Part of a small language model's weights.
Size: 12 layers, width 224, 7 heads of 32, MLP 896 GELU.
Architecture: LayerNorm before each block, no biases in attention or MLP, tied embeddings, normalized queries and keys.
Training: a variant of SOAP for these matrices, 161M tokens, 4917 steps.
Each number is 500 + 50 x the weight over its row's rms, rounded and kept within 0 to 999. Layers, rows and columns count from 0. Numbers have three digits each. The size before them is the row's rms in percent of the matrix's.

# layer 6 attention query, 224x224, rms 0.16, rows 196-223, columns 112-223
104:564476444465585565498580479559412466526483527612577557562511449458456525542490492512507484490440602497559523404447447449470413408516510507468429522482556468467509511473546501536496481525509591608501495442523522443516508553539484506485546494441495524545528555496514483375476534449520585491377418490439485543484559557457588519479500414514
097:464516557487581327435494537497459527512527534506527437515509533460486450443524528523483500500607433528384474517490540514591521526499533481525589514625474385515569551522479450450449542530560466369566488489459429624485609467485489454492498547572577514480423505500482545509455428491543518564509501512577533614406502496524449470542462485490
101:484480490560510522504422505504489543540442570541540485396371493455504521513464512402431561536476536512452491437597522462503533467490502478560588572508484512584443574565464540560466511541479585418413571443452401481483610488466467515543490543523541561497589505512466514447491405509427501558350481483578518513491526496595552408510612485528
087:430544440480422442477556487437534552531529550394485491484586470511396425466473482491479445471564559535501562468452510537470480577481393460585474464483551521413558532526517555496562475414526366537495480438481551544450498467526469531429544515551591460499574481464458489439468417516533509453529541494587409493479577457563411497454402513535
109:464553444433515542582520379528550587570510424558490475467531490528425511473497471480494418510486569563466473455485556467496576523495419500463493470519450527508464423445398559523458492484516523467499543472466465476491404513490563493518456466502621625547462473408475534503574485526489538507470478481534537495510538521528494505505563515521
109:492440596461480458576487464488576438395481404449516464430479511550535521473477431543568508478541525539537507524453562460446485435391519515504488419509502548620424521511506470581464515390483580532495467519414543531611485553563496488420541504498509494548496515508510454474419510546542530548554622532524472466508516531517483578385457452536
094:465401422527498469491519573593487505521462507486431479508454466417385502527488495451478478527459547551538537469604380477457533461502524600567479480576553522412428534535501567532524366486538519524494471533440451570460538477470484437544464461544442586484471537468532572505600499470542482435525518543482545622462620588457469504472491542491
088:464489419523480451460496511452574505511472568511444559484517467477454495531508431478555427528444508539530485451581426519488520557482474477534474517380575532492441546459520500539433447460602458483371508527500552524579536443498602470570574500523512468450552593460521479445517512459454546439494482550542467483433593429613469409434483500487
095:508511449483414538544383416454556543541533433440519491437487499449448475490488473598516553427464485437540570433448427427570474622439534511548510469565453531536524564487554542625493441501444598533583554468481515551499536517469451525503515449563564583472536499479581543376413504594471450512425528495419503519503528480548474496485472497365
090:530443489507504491642523415497484440476460478587488551547422481548480492591550569477528448430402470434540545479514487525500505552452578482502374463414550498532428526484549523538504476509469532535550568529497431517477531509460519498418542515460565540413536381450582561504524551436473483490436532429522459383468508496471507581470499565466
110:519527490434405483464529522490498435508481550518544554570534448513487442482501506567506561619610395430554492531520436523553473514506483479501456502446466437577537523410498479449511622548543454407482487459450406454424460469486526423535436533564523496508473614412486455636548549538534461486518470518483550602526499472541458457588485495509
110:574511503566447568456549549530481505540458531512464534516497447570402522551504585429518498437503403445576436516515447473505454457649513560562466529502480391453523529575475457466525602548453445470533532496530541524462457493479537480535537478466457532493543563487469413547461484486461578565386366476502498498547528516442527502555561477607
087:544496554623458570510477532570476556509458519461584484455475453544453471477535483495491517539558608472498458496500545485419512466522506425476521522545476501618458561478480582492444576503547478477594534481377554538549538409511528424513437586549479487531510453483425514528455533546618478585544446426531511552502443454525513539527465469555
098:473600455495571562473527580438520551552441594571529437438490586407477487512412460480524592447534543514479554479518519477506514519482469574504505481422465524488524486559454572476466473506515458411470470530530483509448468450493425481416481490459574446508429535509438462431552537466507537457460548503574558498498500455439538493425546457559
089:546435384560552528472554479571552428510415537553477513422503510450452582454452465468474533552526565548500505568580401561484499534485445446516557456562554457466503529554576477445477456639502466460494502592474531556471590441471540478550550499507515498502495553601546489504521489501509462390485480424607486459435462459533440492511447546492
091:494458485471506426467554535540499497456525494556546502553508482496379515412468417461457494518490575506426594499516540609540538418507516561498518604550609478450492486477605510510474515554570482447475501513489537603483462435497476622566560522532471449513406530601376506513508534374633566428523569590498500536530524563548411505433479474450
096:542527543495516537499485507456529451490450448446477559407514567467522550563484440460501607502534525602504454442464499350514467431448572424525447509506423479545535445523491546422513512481557522533477457521474519504584514500525554417508566474475537537425561501458552354438449545575451486574524350481460524526397498571519542568478535492606
108:512516432554553449528619596592490447505410518604530402388516571491462514494527468537516560504538498502519540553468516541583571393535520513383416474497458435553499409530554475427469543553495481435459451500487425526454517508463398464433499534488517483465455539426442538509553579532536515463464547464553491566470550521626425547441464532567
106:521606422522484381520500593512519535490425542542388545460500520560473435478431424535507641471601488494485576484512477522567427575542429536431490560471476517460485506468540470490553435500516493448467496553615524537509506548395497392475513473457465432489503483458534506477562468487492542388554502481524445457495471371528536499423523522606
100:515478558547464474458417571558548556527486444477521520540477553465529514429516458463540516515473512549475469542505494496388486486485493526468545493523611450566395563584451496414615506580462485515515553595419499543490529550504530484626468452555410524517512579479459331464498544506541487569584463530466483489494543520440602556497505471470
097:493428524501588541578538390478530485451510498423483508583495476511500541398519489571582460482434482557499426560497496473504543573448577471477487467521421609520550485466428474571461503435529508653543516462501563519556502500591569389431453489462468560489553458471525545499484618559634487562508447478543498526411404470419494519500544515514
104:495480539485561472485528515598531446546499471480421494463390528513526451536504507600524507551513523397602465477514476450511528397511517492516528481492498403567468466582482512481589520474450460519510511468545520480514464472523456517451472534450544536440508530461411403567433488501466513536480514483476489533510487577537495515496423559491
088:359511556485594507473481518524512503561586505433469441497587530511494426441458444515569552471531458501461433610457538461510474445466597560461517455633508479493554481451369491456486524501458377574482444569508456545520547482591569444479491596581511577518502490506402515511497475537485442455502527495493498562401535437447470562466433467538
127:531417576463568449468511458493475611410646461408471383462564519529491495475594596490580463510583475458587510547435548432537520619517638543612504397472423481407547535493440451564482485486502473554468454493432428500550546477632504518475543452555544571453532554527503508568430521492541474561505508502515517566429536531500470483493488405495
100:553534469417530510547453487476542482492545478516497433485509426595501509527501592481458431431521485467600473452480592487518515510613567458523397448423379500467449466409490556532531528446560498521425491570560547475533503477514467474497464518543541590508510434481534512536486561514462500566442491449483519468437541584453525610556565474580
108:546587575488586514472564424534508489528533509497538570465541553517439487534454539525528540474480509517526517417469486456409521562507502408514472494573526449566564479512454479516506638503462517484603526486470444417542378480494465483558391569499467505520416562584429461510624480422565482592470605509533440486497496464462463496547553478461
113:452476573495453409543518525515502398494515464490483515497490480522475488578517559521490533523564531372479535443520424443490421545429412442482513516590558467564484516501487513448454558542496514436599503490509452528528483568551380454494388562532404414480457480441527499471494390475517432518628562524454498481493453582395538493534544509447
085:543429444484457530367598431545532539474502522469453499478482543600524543538527404582483535523579574525441548468545519452441557593462468470477501503525492513581473512578486482530511510548581496451478517517530390537511483503471432487492477478542537453491525417601520460500499524503470513460487564482522507487548403476585523559510592535507
# layer 6 attention key, 224x224, rms 0.156, rows 196-223, columns 112-223
093:577512530571459617551572481559599452556489480513563560521509511477477530488536480485489573410519502503588461424481479321539455429556561450469459564388440466577495442536567517470499505467530502513459485497593476433523586470481554461548466541436489418448473451519545510354499549551533511514501441529412561428591491512445486493588502527549
088:562449471460571542526476469431470490593504490490538484420521521435416550485339433616459549468492474468444539542450599527579473512568614519475423540517444544527562449502444432527509555491442500465528543459490514586432446471568406514504451464559540449416485453541456483440490586514533439524489466417457495512502588577544432481505489535415
092:438597543618544553435522517490491589518447477517456526416525505420541469498491506488449536525481499594533589544454527490483542476499456476476528429535494565397508456507532484564512472494525485386520508494389520576464365524506527473493469497490441454501440526549461460451480461520483496472514590553476582522515486505481455460527488531444
093:425526489461547420521461357573496539472442448456573497439473462492510558439494556489549481547557428551496572442512552546625463528476562489575541452535544503555500432526435473518519456521531510487550514551504456475509515533471559538401611626461443613416518532549498511536395535454448529503500490530453459578467501460475439439464536453428
100:489465482542467538547512489449557460480456515551486499510491517554516507427483426506521539516438471437560465500449515555516449510623596514632439442407444529482526499561512497449524408470562580523457540539473482592487603427488534513417567484434601541438510488535416510541444567502530462573425447524584499507446518455619338509502529500516
087:499441585525473504492473483486484452492578442468515458477459489541431430417606470483469428494518461535487526522473588460486581506455400474499505381540449500512520566523471463577531571529514551559521532523481553435515470527482462608488516523485558487583483546546445497571367539507547533686402479582460540384447488496542574504494485425479
089:495450436519536437447530519546445506487504589557479508517422571458497490606543481441534480510537530487464509521455405557496538447497466590496536528454482496526353481468447502554507507555496541430397473451538542564479499372564480491435481624520461463548480461422494520514580530440595393439525540448579600563530532540531506523455534501482
093:543460501659473492479559524448420521557419504451555571449524492506440510570472439484496441452416534461468454462511477465468451433550497529580466611446496532474529493485450513489459530565521611530481527477493546411496528481408515502533508438542504513551562460518580528442504537561423411486437514530472568486613413505491536523490535438482
097:505489477520448452434507452457547506529416522427577568573477496487539515561509496501508459457439480551560587525519586443562527573494486499510431477581518510494605493569530483470425476410574457468429531565488459485605524492487497514529501584525505511434513510550470600503364463496450539584455506529610442504465408529529374449527532464493
094:463567470591539542503483532596498480517430503582538527423438531543487464478532477494508430572509579505438414511437430435395510459358456549509530522532544460460424536481435553383417488551475464570460520492435427538490579526497491534534482443501488471440442444410527443533535430527456482546472519572528592502524519475442560542488500567418
089:467570516491494514499522469541444535515520569483627551524444520557443518544478344538560402513443518432536542474500516522458429481618573520492503458512442518499427514425475519541478485500452518419501532519429495462520530534501423581525533436547591485460461486515522430462463485557565524478480531413496420562548502546450463579438491504472
100:529500450500426518476507615492490535520449506463594436567557475447515478585429466532525446448501514468525419486405480445461538486549518512519466493497558434538512512471497585421442407426493542503524578398499504531507525523495520467521529439505570539461465583442593575500481468437494423582475498539474526561484516526422485479485484540534
098:561518489631540523487503559472532467540443499556472542492518454393506532598494447436498549480420494665431521540450467528502551412416568543557462625435510550509536572509526422539499478454546577570460512463449517559540463402524590596486522461524481480459553530510443498419469389532464511491468528468480473508554440498432447531410472599409
088:517518460523563516519474457458448510448468563570442491416540429459451539514585457473502495478595570637451627473535564621535535539469548496476475528556425571490417541480549549541530441511462533411510503440619462539572450422552471532481424491554449488484439478513429447488476497482492489498498413457515560538464497545503427545443522550519
081:517411378618548572534485525518495489545508464512516556513413549543453505512591444533527411474476466616499538503491419510434400465457512504434562460526490468453446517519532523577511444473467611588516583533533527483465555509524599557489505575466549521500449379392428541460466553627415488455407535467598525513485527507516520556518528507575
089:554487545430581441484443510512524568473490457527525445460563455528513483502447537486493534448544525552487575524511532556591493488476453487473559573448433548529544546529511462473560463573436474461599526475553492502442534506494546553519463523460482501537408524523526478512515475522471468468580555517503506489471474516503463546437440520411
093:478456488528469555588659491456554527468501567516454479483522499488533574617513394518480528491474479438513536458530514397490507516477545479564460493461488529497443451548510548523514427472503472515418506474486538602575454499520592454548483490441553596481579527515629590485511506535515538588395424537468519454397466523487497470480572555480
087:430508524519488465467545469496510578506486476461575467494531445497446506467564500536607481556569376543474557438501509496630545591516460564477430438494518486521548488541607566424484467482520500514421441568510448546573472453464509538494463483479539447525477529554510535495474499504593431507523579566574484601458494418443396489456412486454
097:522528481472464526540505484533466505481504525586543513405497379482489441499531463534496456486519557583491501402534475578395375455534451501447549544480498485558543494460595530520500466591509527452448521492499572468440514435553509506528524455555541441530506515536441519414543418463421522521466461443494566517538560565598573487423446561464
098:419472509479570541512533591483489517577566454547483450537522577510522475497570514503508611413446493538564552470538511491540506533487453480470570505529492507605578502551538450564452447481511561379546401537565580495520457502561591515511535557450460429550462557519520368513469472544491503476513530524500495415422472439544512469482439458509
109:465485528472447406456470489518473568442576355487402423518509534450507480506536494503590669446548442529528505567511510436597497497432485497441578563480517534567563531586500498508493540491539443450515469577466488551539432485522511421498601557487507552442536539589491490540449451497506466531544566459494417468458437419373471454539429528531
087:512469504475399574493503428434530489475541561497565482593556479466522531560500579485502596495534439540495586519467487428473472490536520491471493422558514460530513502475503532489431591544508490564501434521471486514491419509424472568553508483461428501438454523576504638463484485427515538532466523581389496483512463509574498422563540438524
095:484421595459461422453478483538517507493512417527395492499518515430543483574578517472516564512444430420499556577559455438525500541524575565435456470541468554505437482522483410545518439487541493518450327636472434544546450543490532565488522516511512566507477511513521579570502597538471465506534436465494518512487443516508451433424560544477
101:470493560534459553485435539526462582546397582545480479447525476426474481483454516512433439451528507527436502486558498566505412443567599525460525600510475546499526493487520541522508462436502506546490472480545539569473483436582437558529446452543495508557417390529357409504569502497442470397566495526523602578484576660541509478489513509488
090:541605479532592571576595580541492591485367603495493445559586560429558472428595455473558538492482536485532517465428500507495429388540516517459515505463481530496535426543570480412513464541510515453525550458479428578485593479427546457508455425617582516484508469400575485358477458550515501466527482483501541570555539500498450539458518465515
092:416386520484527363466578605456455525493541518447524465590507515499461475477433520529554481450513480473408501538522501466593481547483538476465457502478451515503572491479494477445452469503509446590532463553562430560500567444521424576419502452485514483406436501527534539542496509466438566479475558574427576510440518574364483523525467460470
103:560447553474487410521424550510515482533561401570494534487532584588517475494508474502438650425614422416476505592579490491471508484444464397424487530498512459597490541514550408493555509397509395537571537502477495591550499525470438500565520527480412465522543574614538479487412535480506527553550441584498504526459466464534484511484450538453
083:517490460501525505537455563543566504468531534484519480548478437461555515442562494440474599437534520589479554455451525456539378588520496542481473444397566575515467478455562553536429501397421522523560466557465452603522555433438483509500519459443527518430433494461435564481540567558559552584518510483516523496527504508498439454403555536529
# layer 6 attention value, 224x224, rms 0.163, rows 192-223, columns 112-223
121:505554521537481517485434500458486438504410510513510601511382415484455470480511550481445552561395484539487377525574506562425475457534568501462451499490562553526494446481492567499512575504513523394526575469482456504480523459446629563437458548496477553463488520538545578506632418616393402580441415486587478494486495480550445514470513475450
112:479466512579477616462516385526448511542510487468489494537470457485454548519627584438442472572453441458473443497553515503471507598527526413473507510453521513504594478494503505459568583531510453457515530484343563459413429525581508466429419534522531588490499565505460441505560490482514527484549580442562452560560556565448488567536453412462
107:563618535479416504439465472453405593471420546550532507480585490600509511515527558413467489456625492509530531504448566497476557528489535425544461452437503424521457487539528509431434472430497446511522510547500505483456485515573577498398501532502458479544458420415504480511548479451518498526508482607533429506527487518455502504557632476541
110:349511541495482491544451554472568482501503498455498493566444443487559503578493535451509495501454397484555506447537417469515463478439550531427480498602633469460515620490429468540489468455517449586565469614540549513528528532511478488513585612543457483513523477562443426435438468471461504535498530582531442529472549515466495434518559516486
104:473573506540489436512484498593483567497444487434550511453512489475519518502448475459530471488402515533569487525407478532544563495501547432494525535437410496609414543471469496522462514488551401486512580482515554505476477537506463463395485436488524520507497501509426497495479573505499505540462431494519560484470530500497390502412489513481
121:501518445503512496556417565493549433465413505428447577541492526473536486557429412497444513434509598484521513494522473500515456497421546534437469519535506626430455516596426553507512452441493480512521499466532523553536614594543525445466504456456584478514530523470526512426552521426478486487514479501446570492565445387550455487563493504409
101:535454542535415517505449470454485566504511584507522477575404476530565536570499491539484381545478436473440446422475566582512546502557489495474499519521519369575457581435480517514427496512481575463545556536479467478505555525599534581603507477494529495503493522560491483525479543507572452496569521516455565587516505549462562523469530481559
098:515580499421535414443603456501509578509436426559486472409521502466461440407450471475594552467516578444491543524486489520569570477507490520461520547509490623530472476541477544490556422593455472445491469552514558520476484533566432506508445505497414442521529496505520371478444497451498502439550527477545465531528498483467575498606514449521
104:401432575503487457575490407499453516560433468487578458543464378525503561500540543432444504521458457522479484518593480527461490554503543474379471464473527525517490475519534496542488576541559525519514494541509497573497485527509507485448467552593510534466508433425444516512537486501528493532467510489474560502506458474515450410539461561490
110:441520543513529548492555431458482477537428495469475472583555495480478442480503466550497528533576470499427436583514551513497451525522458445524543520540631410563501467422474589457517532446442449500643547391487496447423534529532469500416499412492556536370555488590550436525408514470536468482571570462465455579577534475555504498480493570478
105:464504562473467394451419452530460465460516449512562532583505478519516456529478617535535559505554510547526469448443453485494518560599456470551434553471465494586506477462555495520574592518501593489571400520488448516592512424465467419410545476498476543496426488480519487411527478497480471575434426436518518367498497483487479409509431441500
115:587527455505522465372486459498471473484568498490528443476485407440433488532519482502454538514529438593558539529591472518474585466594529485481551559450441467434447491548484427458498518495604491399472508473484387487393565479467567515585531426531456476444482480531535524447535463474432557533413470478487476532443523619598467532395519460554
109:495645591490433498475458532557492437454512561577533487461461430495548574461455561499518584473542601576390473466535489493547589521537452516386522575533492415465481477574511593533562478546543399497493454520551572539424567539528446474427374534514456479542440428487557505514605566423576485440491438577506440491537570514489481493473538521481
112:415502625554443478572540447504576470555456486565541502432463479543488513520516536533525511672492538485464438517500474422508483461465442481529518428491457523517535420413488506553516530498510543462438431545434437437423503549514483583550440422507533600455477572556624497473515498510439475573428527455524451431454519539516540579507440538509
116:571572450485527475544509449549558420320465486562498468471493437498511450524508522531540521556508580531469483443400448513491498523475543476511539439430534485520499457535534447487509616525502484499523525537540494540538523415507516480530512491576478516463490545537569485556431539407538498500483515499525472473564510485483500549406501647560
105:473620499549503532492588576475478476470491459577514475525494364483504548573457455593514553443523537512485405477442514472465516604469396465420540458481418508498494533544501465570480522527468524473583462498513460500439422517492515505472439538569513587525487421544479542452488561433507463462484566488468409469522540571508544454550514534544
100:625456454527496507434459462461465470505546488499488540461523496465567515465496447498596494510533430561544497535470583471423457540515553501532376436613482445556470534518605454402461472495485601538491511443495534513590475505445584486489526594479447557595540450451490530518461558408488461539353423530469460504503420554512523476490537451533
119:381466508485521505582486474470492594514505428447527502521460495526536469408513544464489480501458434496460497453555532556608513533502458479593574521494532460552523446399470526502509521550487515450501581518440617482508562519526474463377537426513543555472498475510432397543478536558525460542532476525528592519488456491494451456488476572519
102:493481475521543436476447463493448498546521501505546595607573518508506426497449460481451461471548510546496496552505473576581493546378467518424434523571535454494467522491497539488473500559588444675504493518535444475534580576546530506439513454474536537480585531509591536464488517533420531506505487538433585508398513507481475516446460506433
120:440491478505552478542448527488570640515506468468472503517444566447578473432486532407515494407508557516433570604538491525523539472458453506540464428568431514413502535535509577546448474547492511517505478429447550462641525602452524475400513481551493451499493526459565467543459541447505553458493492524515431585607463424463502636422553426472
108:511512457447649490510498494527513571469462484557480502559505530493502527636460433375586487508460514483484537465524534464456494505562553466405561417504415616453407462509576485512524521619541598480469544502559527477432463550470518522531450543449470530516544578521472522391500490474530530492552474407536516566479548492453494572438407507572
102:578541502583543457558562534475430486549502537524455509587592553463498505466532508444536450511511514508455597490569490528526497444468506530496509468407639565481494518439410511516522481475454551511464507506556496471513537556463414602517465556438465526481515474516405440476506465485523512576536482529488569526520443503580511538473558435526
102:525516527524457414499456505465387450457477505465478579529447564623552473478459526498548468540559536453465548501505502501509497500503520488517466468472549449530520512539567475459440561525509551472626496517535502463566620536495479504472499483460428513452516432496536430529509372542375440517425474567496508549466451554421514484463508491444
101:396430608502499601487502470515519557543545508561421429451497451459412503552444495585497511510564549486498508462512467517565528539524487532390514543556499494522478538518506447487466473475509514530533537531477495517453482554490460458507464429545500486456530452455436434451472416575532555498529490480584451523448484508444528487443499581481
094:468475526488421482540555384457548420416452522517514579488492490537465543539535562471467442501492497439507523413496511479480506523514519453565520520446463473440532519514391570519527527572433502430548536559450512574497540455521519577510502483511506488508463552496543455481475450544473462620407621450567424469518435447447521576527453505485
109:478456560402450468498516494525437535563508424483501542455584536504505541650283456441454507472568506545530515484502487519494499524429500503454531557589524591495583480435450582549413429550519468496499487524466533463417504547539536517562526482432487522480563468469500567434457541544566561497587559476492601524458518546478426512521418438470
119:610537467540510524524456551530578507491480611526492499437436448451504473418483486503416510588466529498521424459488513509411518473482495532526499514456481557524465510525470506490481478471506483536457520467494487472517526410402557480517521576521438502504488386461541596523494587441488534484529500523585452514565518449528530513416485524629
111:515487437502444440520415534526436485510469561585419581477432464485493524559452460550487475526577497537533397520500490453470602538485455533480423518529512518574502486546492464452523558587460533521571598524499571462436544535459536420519524488454541545515505516494518559531438438510488622469436473476503543509587533558509440512492504451365
103:594577507441537492525477567525518520480550470442461518377502457559427515502483520402578542459459520371459566485522508478488543496557436526430517479520547457511441512471531530378406518520508556553521476500541478499536450503471434437485550454548560460479486433472594479510424542411522496453431520477439521636510470498615528447556519457555
118:527458443518366438488474469498525566466470471524548511498387527459530478491501587494459513585482498512496520505524550495487513577427505561425479488474470514498499447552521578498488520462601521455507527561490451412476495523512473508405584566445553587404432467545505535501462419487486455429524573442519382540459490591506467543523486510466
121:524449485585394491387410503423489655520475439381545522501517559446432488438477516472485476462540462524561530506494517544472472471580513496484523509569461488461462524509562490519479466463569513460531476491439461441511501459542507534454528441505634515452475514515558541485572528590477494550468487461504533485505484489418487447548464539480
105:459500530426430530420484474558495406517472446451494529512471608572485611497550495383448575358465487509502492484464514464501496462578503421488560448451478486567608485563491481518433502502548538455491516568588504445460471586508485488447472528472473501433554505498493532505494541477500507434515499404497523489489478444528537435594535550515
# layer 6 attention output (transposed), 224x224, rms 0.141, rows 192-223, columns 112-223
109:545447590492440578466471505527496617550543456513454424451505621497602523616523515449487573437502565505574477489432478442464488462501481386537516509505475370503502476550463508472515465516502489579511444446549503451585501432590480411508460549465444549496475499446454382495469493463503518537504440487463493493407492536503564452469544482573
118:515548510488541453499504491491455512501461565487462556552434516448462578571392600563502491527465460544511506428523428453522505500538560511483526604465449486411496457521481423555502492391516489550507512467396536587547510526470457472479572492417418482503551498533592568397541597493524519473404380583468455484552485496442492461545581553521
102:550622416586484527518503398510508494560490534492512526541425429449548530521537492566594480505414483530491487514421440515502517590622486537507407588493521472507530400455487488453488477525521588378531498439543476482514512471373507499523413510531500586434518526540557553569476597546435523421534506512435413487479511543488481527485400563543
114:567547464470503595474582493455566513534490514614529526438532503489441476448525501431472489497467525575550564420487522567553483468526416499502480541484434594376525583479636540575449490504482568468377467498496550522552487506502502553591536474495556505564515524525473534363472474494483562527404513478504498518514484462521506511406429442485
108:460504515479385511462491538463548477451440471409460487500455487539546529570512498528546468618503465450487433591442402438421503466478552569514455462514526432472386501524410506503473510418484602529469449569386498519517444495451517465436454442559522553453509546476570530586422527586479465558559489492460549481567452451503558493456452549557
117:419542527491546462547534531576573587509531525485480480382620524565435459485434512563510499508526370479599480510465516464525510492554499557597433403572396457519527475460447461495345583454509513469469467524456449472549483525477476418459554608548601541519387551515481489531479486464536519557452531504555571562364527529448397491531544439522
101:497533481457565524465464425545402503583512511558379562427585520558473452512579527507551471457496592485450543550540444455467483543462561454563492523511525544488496458548550497499547532575554543537463470548602481523548480418525587442392551478556599481478523431476541523522526534501491554401512469454541605540447558486476508660477477602498
100:571484496470490450510432510604462564460536483475562543534536498550525539440550464548465488597421500444531455560547504618529488476478538503463585569464586502420538497448519461460465527473463507461518455466404559481512481484450445525424503536580458511591456619547492571610519483538487491414555664547448512564520458462485432450487486588425
104:609572438516521487429491444514572527375438532444509416417540478504537560597425493552555550470453499496547479443457478476468522504432454468651499525426554406553559544484555565572499401477538556509504548414624490510480481480433375596502481476503517500498568567590506513461440456484472504461461530446470442460530527542519448533530490451502
111:495570514540433505416402512594547485400495515463423517436475628415566551396514442577590579475454472492467491562539529455477482487485505485492532533460471479506493463455494459428473356481480465436394455487489509524458515576498457484483534573488484409549472528457430572489582497519565489388585545518528506513424429448488396535485486499466
109:439534460478582485529576486505454539497513513471512458515532436569509523550517449475432553523493526423483514476467518553493460506419506514513531613433493512491483414438473538481457485503478440528488562345576358457516454494507431502533466518496461526505448440528557587514517507487488443416506529452425435420507478521517556469469562592471
112:511503594461476527550488489563531437462561439435434422508498540569563523539472533485597502499477555483520516528498505528509482544431533477465523453566557570553525527520513547546493551492441464586512594518564569512518364531657454431425458501607414451540528479509529458547573522488553494494560569503502476408503481512450568583562394523526
101:466497410506512490491520467550445678487526527462481485480498456549500482471531496546517446454542416337571548540453512542546476517527465495556480514469433558537507491436542436438590446411469566575494486484400533385515426559488573497480591522523493593506615474463551546567447550550466544500518598363468560467502441421517519494512499537470
111:550489413531438423521513555473448506457439561525409442454583466498482479576489397501560421425557515552454505487542520656581529577530479512429559507479514497459471579487594443449482418514521466463511543566567596495471560418549561454451522461520456423523521460385418596476544504465514473391564468527466524528484602569485454524562475481559
112:556430524538479397501426507387477529548508606493447459574440494560444498463483517431430554562483439511556535513477487628526504526550548543505567604507520457529488475480562521535498473555549548453594372516442430517433533570481579465516527497463479524522467435454557551487582498535497440513471479409564473434473457480481601504525398467535
106:469480468464474514474462504544466559579510518509446462471445488544534438348558474469536503470393437506534526535473461583504531501496536594559604468531564523430378467470478586541530433558469513553553430533536544441475539475569511567518442544466383537514508540574458490410479468441472516465481586499476545512511478395480506480394460475515
105:415523516521443511516510602551534519538545564526503544527466515481508460601520555372483542407460498523540467441453441422425535507485481452488536539408439505463511529481518597514404534575524404501423449540492500502527502465455525503556463570466526587475487393462435572451649515541563447513526491561506525458414472482496491521454469416501
116:519413543520532576494502422561478469537527552523500500413536404420497546599503523534515476597474605519520465498495508494410490402502580513508506490431559445446427484546521424546502465519538506575476497516504383596479551432497508599505500491537479467445475521469526557518510513572485499441477483518567478536527584553634505496482547514438
106:494486490484523465486543568509471530493529499471479446493514504519390438524657572533539505564592551404465513404516519515527460512497539447513507525518407488513538524412543488477473533463520529439524467436558606488505442510451351466509404548493541432570412557486502559529550518483553482511539567475593513508626462488514417437506596506498
120:494452429519571496546548591434493483549520541437479453498518427541342542462481486607555501510519387482439462539569463385573567491513636470431523511507454477470515450475425446477464429458523437528482582532434516608498477462565450512521659578484519558430516500548441534454517491524568439531481527514539438581496442470462368505500463513536
094:413514537481520473509420559491470464557572460495493388487490508507514513358374525652447510507542430575531575442450563541449497570472491514581518535528494458540535464541436469592525551452495495488475515482528553495526507471502516588563400532530497474562481481562521469548542417516504503585555516571530437503583544487531539464537467507397
098:490459548525440503486492535493445443496562381444522455504554510458552505512517467459491516440550570527453511632499500450464519447588455440460555472515555456413563605411599458489493443518453442492487607526467468484505543469588505551480544520592495440460551493518478513549428436498536591461531519500490512512421542443553507524446456490546
098:490574419476576517485543563535480520544432496434491517442485512505537514506528457583418460449495530494506458553508534541571539508553519474500406533414393556471527451425505580438535471469540407490429502439439492531515479493486485470440533501531544517460596452488515628565540504533466522511481568449524531549450447504519450463541535532578
092:462534438471502479458488423551491456545500476531531479465540495505515606451549550362472484569480611546412533533553494478518508493448476532492523463481549437332415505511428458556516478586416516547461447434562428540482444506462521642437573440509532412613481519555515511554559457480499485525466550569502504469558485494496560490461574453540
094:494494512515521418539539471516535560468517519471433442536524519471611485542568446467499553513480454481499546483504492523523530513579511563512501496521435526414485497561510479493522543571509444454409409513482380487583530473502529456526527453580531577528530524443456508549586623502480470440437373540503513613434514479541433530538525502513
111:475534504442458493496539502548600549574457496496528545452508467417532497492503446505564553628516498551526490442507597476526616494466529519531485499413437521531530431491457510482490467472510517507422573525502560401561473458538431439532430435580513460509362586566502371486533512500529499542422537527574471528490554524419498539490588444534
114:499479479456478460513501471521456421513547476531548598559496446558513447579478532535552475443481460499561525539489463422561462499549508425504545502558469420539507484516513507471523571542409490490577478585518551488473498533435568522470545473425457412488439558500568443495464425488510463574566447522424485463478478528443531476673378497422
108:418523478520518476603497464510593460518542508411528520481486529558560452517395551490493485549633492429510498529485535450544470490488550509538528536480429510514499473511395526569508545487504438504462466472515501560621561487491468434419375455514502480441576541444547527461539465486512403415471486510522544603525517433471462443491489499458
103:497480497584516554470411437405534503550416617459484517556509569462481463459500434560494498477543462464492540613476455446520457572417534486476468509504492578490546615507476463550540509450532488489539527516449396515509486542503466424506491591458545542425504523608521476464461427607528507458565576506500496456545445486493426468562483522462
115:486449542492483562450547456423524485511509531482465444407511481541508543548533475506493489492495525501558413561552382468456495540544550417532514449489458618485439528430575498541514445460454517480546415559543593515586474557503486517462602505459572551414561563532531476470546609426441615432494454444502468466526504461462455504578507538513
115:558545496509515579560508432458489427525486566506505445533474440508552518534531517542572541560463554475473440583535479439519521494474481484485419489472426485578480397440478480470538463529458542464463506505488476502518370499583398489525447537476516462537475481605442463508446578473514490382510572413456507531510446541554376609535574572466
107:560518600434579526434527506394396548456489543490479449520452452500663504472366493559434515621477499550529458527521595499433552478552538469520523447482473562548439459447488516472519519445567580500572515464496423490481572490524479536484438469528545510550506423546368439440466424516529466488465568506448544502536490520563397495468462555476
# layer 6 MLP up, 896x224, rms 0.164, rows 0-2, columns 112-223
102:528481495560486513548482596520542546506590494562495458526475481434534495463596473530508474555552572579409532463552455458525515472563483452542495493528525519460522534499442531526593413465391464564546468503544510485583494481505500598486453521541414535355432466447498599474407462435498468564432636449449484568547502378498511492482560462484
096:403598508496447587534493521500508474460626554488512508506580531506630508499462496528492457456525620412431544480539633467533554542497485446520525507487483494622446582543423447462519659523464556592482555540523457480517496501574548446429541435481482496516506541399544515467544474553504550516485533441548440444560534466433558482471480497523
097:456518512566530543429586516477435390476414514392435525564446605567471459538332525495453491455504445482466442467569566411450454584555513531547405600563533483503508504531474485490578586576499473404388470458455486556540551478514501530521482521483511405493468493514514526487524481544350494613449595448542513604490517431495525476501460434530
# layer 6 MLP down (transposed), 896x224, rms 0.166, rows 0-1, columns 112-223
097:525492601430502517465487530458487469502526430464541418497504388473546502412585456559476478583403500534457540449585403397437494518490494462512510538571589458445557528440398478634548466502491455469507515589503482411506434477523531446514477552495419457444535544439571565519500568432477493521486619465496447504511549454528526446545472506530
094:571478491574555490413498490540423581567490470447618490432527562481568536527467500430477520431526450515547580512561575509553512514464524507412520440540487540507512618475485400596475485480476454514626550535513452494378546586571444410584482447552530519533573521477475460455479528533430513508533505499482491602447534563489536543470535610498